{"num_hidden_layers": 9, "head_dim": 64, "norm_place": "pre", "positions": "learned", "tie_word_embeddings": true, "parallel_block": false, "init": "normal", "learning_rate": 0.0068, "warmup_steps": 200, "max_seq_len": 1024, "train_tokens": 818800000, "max_steps": 8534}
Each number is 200 + 20 x the weight over its row's rms, rounded and kept within 0 to 999. Layers, rows and columns count from 0. The size before them is the row's rms in percent of the matrix's.

# up: layer 5 MLP up, 1920x640, rms 0.0925, rows 1808-1820, columns 512-639
# down: layer 5 MLP down (transposed), 1920x640, rms 0.0562, rows 1808-1819, columns 512-639
up1808,100,208,203,210,189,216,180,175,202,200,214,221,200,223,183,241,172,210,197,179,224,221,173,167,218,188,206,218,159,216,215,185,223,214,203,216,215,235,180,190,204,187,214,249,240,203,183,171,219,185,205,201,207,215,204,191,206,188,222,174,180,204,220,219,185,178,203,228,200,198,197,160,208,174,191,183,220,194,174,226,200,203,205,181,204,186,196,206,206,182,211,202,202,177,197,201,224,199,181,214,197,214,207,170,178,222,220,212,208,203,179,193,207,173,191,203,233,161,169,231,193,208,202,153,252,158,211,218,190
down1808,096,226,187,197,222,216,191,198,229,188,238,193,214,199,189,178,213,194,202,198,193,196,192,223,203,213,192,197,204,203,205,222,211,184,173,173,177,207,232,205,172,194,175,179,189,191,213,190,223,236,180,189,223,152,202,207,201,198,178,219,214,191,195,178,233,206,211,150,207,202,224,206,219,210,193,236,197,163,218,155,215,167,189,212,197,155,201,234,187,202,234,215,194,220,165,166,188,222,198,192,175,168,220,207,162,250,183,181,235,205,164,205,177,190,203,241,215,227,208,187,196,179,199,219,198,193,159,201,225
up1809,110,219,216,187,189,194,212,193,210,226,212,228,212,174,226,234,210,176,175,185,224,210,172,233,174,178,217,170,201,213,178,217,221,180,191,172,210,227,167,185,220,207,200,184,179,180,225,177,237,180,192,209,189,193,177,220,202,194,190,141,212,185,181,200,192,202,231,202,220,185,197,208,192,180,223,206,247,203,210,196,206,196,225,175,175,185,214,235,194,233,194,187,187,186,183,225,247,217,184,238,233,227,190,203,197,202,214,157,216,187,210,207,215,211,210,204,209,245,198,199,218,214,204,226,191,235,214,202,217
down1809,114,179,182,170,165,193,192,180,220,165,214,204,195,184,186,195,196,209,216,218,196,196,212,220,236,211,202,208,203,223,177,181,201,206,215,199,181,186,206,193,179,210,190,223,199,219,203,198,147,211,230,221,206,183,214,231,191,225,217,189,213,220,221,180,195,188,198,212,234,212,206,171,178,211,208,201,221,209,208,215,200,188,191,199,193,200,216,208,199,200,172,222,192,209,180,166,176,183,208,153,187,216,189,196,208,199,243,196,200,171,212,210,186,231,176,204,167,250,161,217,204,236,197,205,214,213,186,208,193
up1810,102,193,166,201,207,183,168,179,216,191,219,175,207,207,210,218,219,197,195,192,178,233,240,203,213,230,194,210,202,189,211,189,217,202,219,185,179,222,218,153,195,200,199,200,194,215,195,218,169,200,177,194,196,197,151,201,158,197,159,182,176,180,208,189,193,198,204,215,165,198,172,214,222,205,200,194,185,167,211,208,187,241,193,199,206,183,219,214,221,195,213,214,218,226,205,189,176,200,220,176,211,197,191,202,212,210,183,227,141,152,158,191,176,202,229,197,192,199,186,207,207,180,211,183,219,213,192,169,216
down1810,105,186,207,192,213,194,217,162,186,214,223,247,223,196,188,197,229,204,224,229,214,218,208,192,203,195,212,224,201,211,210,191,207,235,190,213,198,188,232,187,194,218,201,204,194,205,197,185,184,169,243,212,227,195,169,212,211,183,206,227,207,193,192,223,222,241,185,195,226,156,229,208,199,142,193,191,189,215,187,185,182,175,173,197,204,185,203,193,216,220,204,208,195,213,172,204,218,188,199,171,192,164,192,179,214,176,204,216,197,180,244,197,196,200,185,161,237,192,214,225,198,227,204,214,176,201,201,204,202
up1811,097,169,195,237,212,161,190,196,200,186,210,185,211,231,184,189,240,199,194,203,178,200,224,185,199,190,192,195,190,191,208,211,223,243,191,187,225,231,212,186,149,158,237,238,221,206,200,182,169,234,202,196,192,180,213,199,184,187,239,193,217,188,180,191,193,186,212,186,187,202,222,199,189,216,156,234,209,221,213,181,209,171,218,188,206,251,197,190,212,173,226,211,175,206,233,198,214,196,208,154,204,229,177,218,189,215,192,198,180,189,209,199,184,230,197,187,195,218,187,187,202,227,187,188,206,219,202,211,179
down1811,100,226,206,176,176,243,188,196,177,221,191,188,210,172,194,210,180,248,176,183,224,206,213,198,212,214,177,198,232,187,226,172,202,201,183,180,189,219,190,192,193,222,200,175,203,222,201,170,208,230,194,229,185,210,200,196,183,214,191,192,207,174,205,203,209,245,223,214,201,204,162,193,207,174,221,173,169,218,179,175,212,202,172,191,224,213,190,187,193,200,184,240,188,191,200,169,175,214,213,187,207,213,204,177,187,168,236,190,209,216,199,204,233,182,208,187,204,211,199,188,210,173,234,218,186,186,206,186,193
up1812,096,193,198,210,162,213,189,227,205,184,184,154,186,176,169,207,189,179,243,259,168,221,189,181,223,207,206,200,165,209,213,246,183,198,208,220,196,204,217,198,194,182,213,230,184,226,236,192,211,229,188,247,190,200,192,202,202,189,173,174,213,182,203,170,201,203,226,221,208,187,178,183,240,211,229,214,164,199,153,222,210,215,190,214,201,210,212,208,202,174,175,182,187,173,200,189,253,233,202,191,211,176,183,223,223,187,184,181,193,212,242,196,195,185,192,197,189,146,213,212,218,193,184,208,195,224,173,213,207
down1812,095,184,174,199,188,214,224,230,184,191,183,232,215,194,177,201,195,210,217,172,216,170,196,227,177,212,199,202,200,196,196,171,215,171,193,184,205,217,197,202,211,212,229,186,185,204,206,179,169,184,163,163,216,190,191,196,202,181,225,177,225,212,178,186,191,184,197,198,211,221,160,220,148,191,200,194,198,210,215,214,211,207,221,171,231,207,157,198,195,223,181,211,203,224,209,163,179,189,233,194,187,201,218,181,207,199,226,205,249,172,191,199,210,209,210,194,214,182,200,224,207,191,203,203,219,178,189,196,223
up1813,093,208,194,187,182,225,157,166,192,182,187,203,211,216,196,206,183,207,185,208,191,188,205,204,170,196,160,225,163,190,181,232,199,205,195,183,164,178,228,159,175,203,217,211,184,194,181,204,192,169,200,192,212,205,175,156,196,182,178,188,191,211,211,219,204,184,203,201,214,220,177,215,199,183,241,182,186,237,226,221,206,179,185,200,196,206,211,206,223,217,180,187,208,182,190,247,183,163,204,196,217,228,182,233,198,193,230,207,189,208,190,191,215,175,183,239,169,175,210,218,162,206,221,213,212,200,204,196,211
down1813,089,201,243,205,219,206,206,196,173,210,182,186,209,182,186,205,221,190,159,208,234,164,203,194,190,206,181,201,212,166,216,197,171,185,230,240,196,208,216,191,237,218,205,189,219,196,211,194,196,224,176,225,206,201,229,188,199,192,181,203,208,216,187,190,189,216,237,191,182,199,212,192,212,196,202,224,193,207,177,184,209,209,168,219,240,177,178,255,193,193,230,202,193,182,205,170,225,184,191,195,209,171,174,233,188,202,240,193,169,189,194,228,181,213,185,175,222,196,228,199,210,223,192,236,184,184,220,198,243
up1814,100,218,189,176,190,198,201,211,209,215,194,196,209,218,236,180,153,177,181,202,217,190,222,206,197,207,201,174,205,196,184,208,201,225,225,203,212,250,173,169,192,186,219,209,163,158,206,200,210,217,224,197,169,198,224,218,189,205,195,229,210,175,191,186,249,202,192,189,176,170,225,157,175,210,170,205,166,214,206,193,197,193,211,208,216,237,214,195,210,179,201,156,201,214,220,171,240,204,206,230,211,203,238,218,237,200,217,183,195,208,234,214,221,194,186,214,174,167,219,212,176,178,210,207,205,214,207,171,195
down1814,105,138,200,194,182,214,195,199,179,180,192,192,160,198,174,210,206,230,224,168,186,162,232,161,187,186,191,239,177,188,193,204,192,173,201,240,201,207,186,208,157,212,191,195,209,195,204,250,180,199,185,201,226,212,195,196,201,161,197,216,208,207,205,201,210,203,201,189,159,231,199,204,225,189,185,210,217,239,178,201,196,197,176,229,203,190,190,219,217,186,238,203,189,203,209,188,206,189,220,213,235,204,200,189,190,214,180,193,211,223,218,150,199,199,152,204,189,200,192,168,194,198,198,184,199,210,174,180,199
up1815,097,183,212,243,194,217,200,205,204,178,200,192,167,185,177,188,201,209,186,221,160,186,205,189,227,174,185,209,219,194,216,211,231,243,217,230,220,200,201,220,161,206,197,206,201,208,152,203,198,160,175,190,176,207,200,213,194,208,210,211,202,183,214,197,199,178,207,189,155,225,185,162,205,192,197,201,183,223,241,219,201,192,188,204,216,164,193,197,214,174,214,195,227,230,219,202,230,235,235,210,211,204,214,222,217,212,174,198,219,159,201,168,227,153,181,208,186,218,217,198,251,210,199,155,210,162,222,202,176
down1815,095,193,179,185,193,199,176,201,226,175,210,227,178,223,156,206,199,212,200,216,226,194,190,205,187,199,216,216,225,190,173,186,172,219,194,234,194,225,191,243,173,211,189,181,201,211,224,156,209,220,185,153,233,193,189,170,181,208,211,214,215,209,229,169,192,203,145,195,215,187,194,203,219,234,208,184,211,190,206,211,187,182,196,233,192,200,185,191,198,198,184,233,206,216,192,197,198,186,184,199,171,173,189,213,199,197,203,185,210,235,195,176,237,193,223,189,176,185,207,218,195,221,221,221,197,200,222,184,222
up1816,101,181,209,173,207,228,210,198,175,220,223,209,201,214,202,206,186,201,179,190,189,197,211,220,174,186,176,185,227,172,214,184,201,193,181,196,200,181,233,208,197,195,151,202,199,211,206,207,194,189,217,197,202,211,223,201,206,164,215,242,141,177,229,179,193,229,195,205,181,180,189,200,218,225,168,216,189,213,216,208,197,199,203,186,168,186,181,185,219,181,189,192,197,219,184,170,219,187,164,208,180,201,163,219,218,226,168,215,213,176,208,245,189,202,179,214,200,191,188,215,202,195,164,220,163,195,230,220,202
down1816,104,205,208,190,243,205,176,214,176,185,210,216,167,194,184,235,204,227,204,214,202,174,222,204,203,200,203,186,195,212,186,191,209,251,185,173,213,183,213,179,194,201,223,154,201,201,179,208,186,188,187,181,191,191,210,177,199,184,238,187,225,196,257,223,176,197,166,201,215,198,229,205,211,203,206,240,189,173,205,195,196,205,191,166,191,232,210,225,207,204,193,183,201,156,205,205,178,167,186,206,250,185,242,202,172,164,232,220,178,187,213,189,196,218,192,195,197,205,172,192,207,223,203,202,219,232,178,179,192
up1817,099,246,224,193,192,216,222,218,164,230,165,192,213,206,201,206,212,208,171,181,206,223,192,176,207,239,213,205,182,199,190,204,187,149,199,198,164,186,210,216,198,186,140,203,186,197,164,158,201,177,190,225,195,193,203,189,195,201,209,220,170,219,195,191,208,233,185,217,180,208,207,190,211,199,225,198,201,180,188,214,183,227,197,195,229,194,186,246,239,173,174,205,186,184,184,190,244,214,220,192,218,193,167,198,187,198,186,207,212,196,223,225,184,182,183,214,209,212,193,218,178,196,204,203,190,181,208,176,200
down1817,099,202,199,242,200,184,226,193,215,193,187,160,199,167,183,212,192,214,215,208,193,190,207,215,196,204,168,251,214,196,230,201,242,176,229,168,227,208,205,209,219,202,211,222,174,222,172,214,205,215,209,172,191,201,188,204,207,203,189,200,218,194,195,191,222,189,212,190,198,177,210,231,235,229,197,180,184,146,201,206,216,189,197,225,179,218,198,176,184,193,204,187,221,183,239,202,212,170,217,202,221,178,169,208,222,166,209,217,201,174,201,176,229,205,230,208,175,190,184,197,193,208,204,183,201,178,200,212,214
up1818,105,219,188,208,181,188,180,204,210,181,199,166,185,189,202,187,226,199,196,221,215,218,172,196,160,194,213,202,161,180,187,198,208,193,178,202,193,204,177,189,167,215,192,222,226,181,181,188,152,219,187,194,195,211,226,175,211,184,184,191,223,180,163,215,223,163,184,171,185,192,188,201,257,177,219,243,202,215,212,210,211,200,230,202,193,254,203,173,180,180,222,226,174,179,209,240,191,220,196,224,199,207,207,241,169,196,213,213,140,186,192,206,173,218,207,202,171,198,196,151,180,229,187,217,172,179,198,182,222
down1818,108,205,203,208,205,209,225,208,174,205,196,218,149,216,210,223,191,179,220,210,221,223,178,179,206,191,201,184,196,157,194,211,174,185,214,192,211,190,188,240,205,221,199,187,199,187,187,212,245,189,173,206,191,184,194,232,193,184,171,193,188,185,209,234,169,184,193,219,220,202,206,190,223,191,217,194,216,187,178,187,206,207,226,183,200,210,193,189,186,205,165,177,197,175,186,221,221,218,206,175,219,209,172,201,222,189,158,203,226,199,229,241,201,172,165,201,218,185,198,204,189,204,195,221,189,177,165,197,171
up1819,102,252,182,188,183,225,184,190,191,205,195,234,222,161,234,189,241,241,202,227,218,186,233,212,205,215,218,191,167,180,190,189,232,180,182,200,186,197,218,160,159,230,228,235,209,162,197,184,206,211,208,205,189,211,208,224,183,194,230,181,211,158,164,210,221,210,199,217,194,223,227,180,208,194,192,220,179,173,218,232,211,188,208,220,217,217,223,180,224,201,229,216,212,162,204,188,185,207,199,201,221,198,202,242,207,194,200,212,195,195,197,200,205,192,231,219,227,206,202,208,222,201,184,178,224,215,214,198,216
down1819,104,202,228,206,203,205,211,190,214,239,162,217,189,191,182,213,202,186,196,172,180,162,172,215,241,244,217,222,198,203,185,209,141,215,210,205,213,228,217,169,208,202,211,189,185,183,208,194,178,224,203,197,191,207,198,182,223,179,231,177,224,207,180,179,162,180,215,194,190,189,224,232,172,176,194,189,213,179,202,211,190,216,221,180,211,187,190,188,147,195,226,192,182,188,229,163,246,192,214,188,171,197,196,171,216,218,172,205,206,225,203,229,192,177,220,237,195,184,231,195,165,202,149,200,161,207,201,199,222
up1820,096,182,204,225,191,228,201,164,219,206,189,209,210,209,232,228,201,185,207,179,153,222,218,184,162,168,245,181,208,209,235,150,208,193,208,197,189,210,196,165,221,225,175,236,222,202,166,172,194,202,207,217,201,223,218,183,201,186,221,156,183,219,186,232,201,207,200,185,224,226,215,174,211,207,231,211,206,219,197,198,194,181,216,196,232,196,240,231,173,201,200,206,213,182,205,192,214,184,199,186,220,199,216,201,193,181,169,229,166,220,205,158,209,193,202,220,172,220,189,220,225,205,216,193,243,178,249,198,170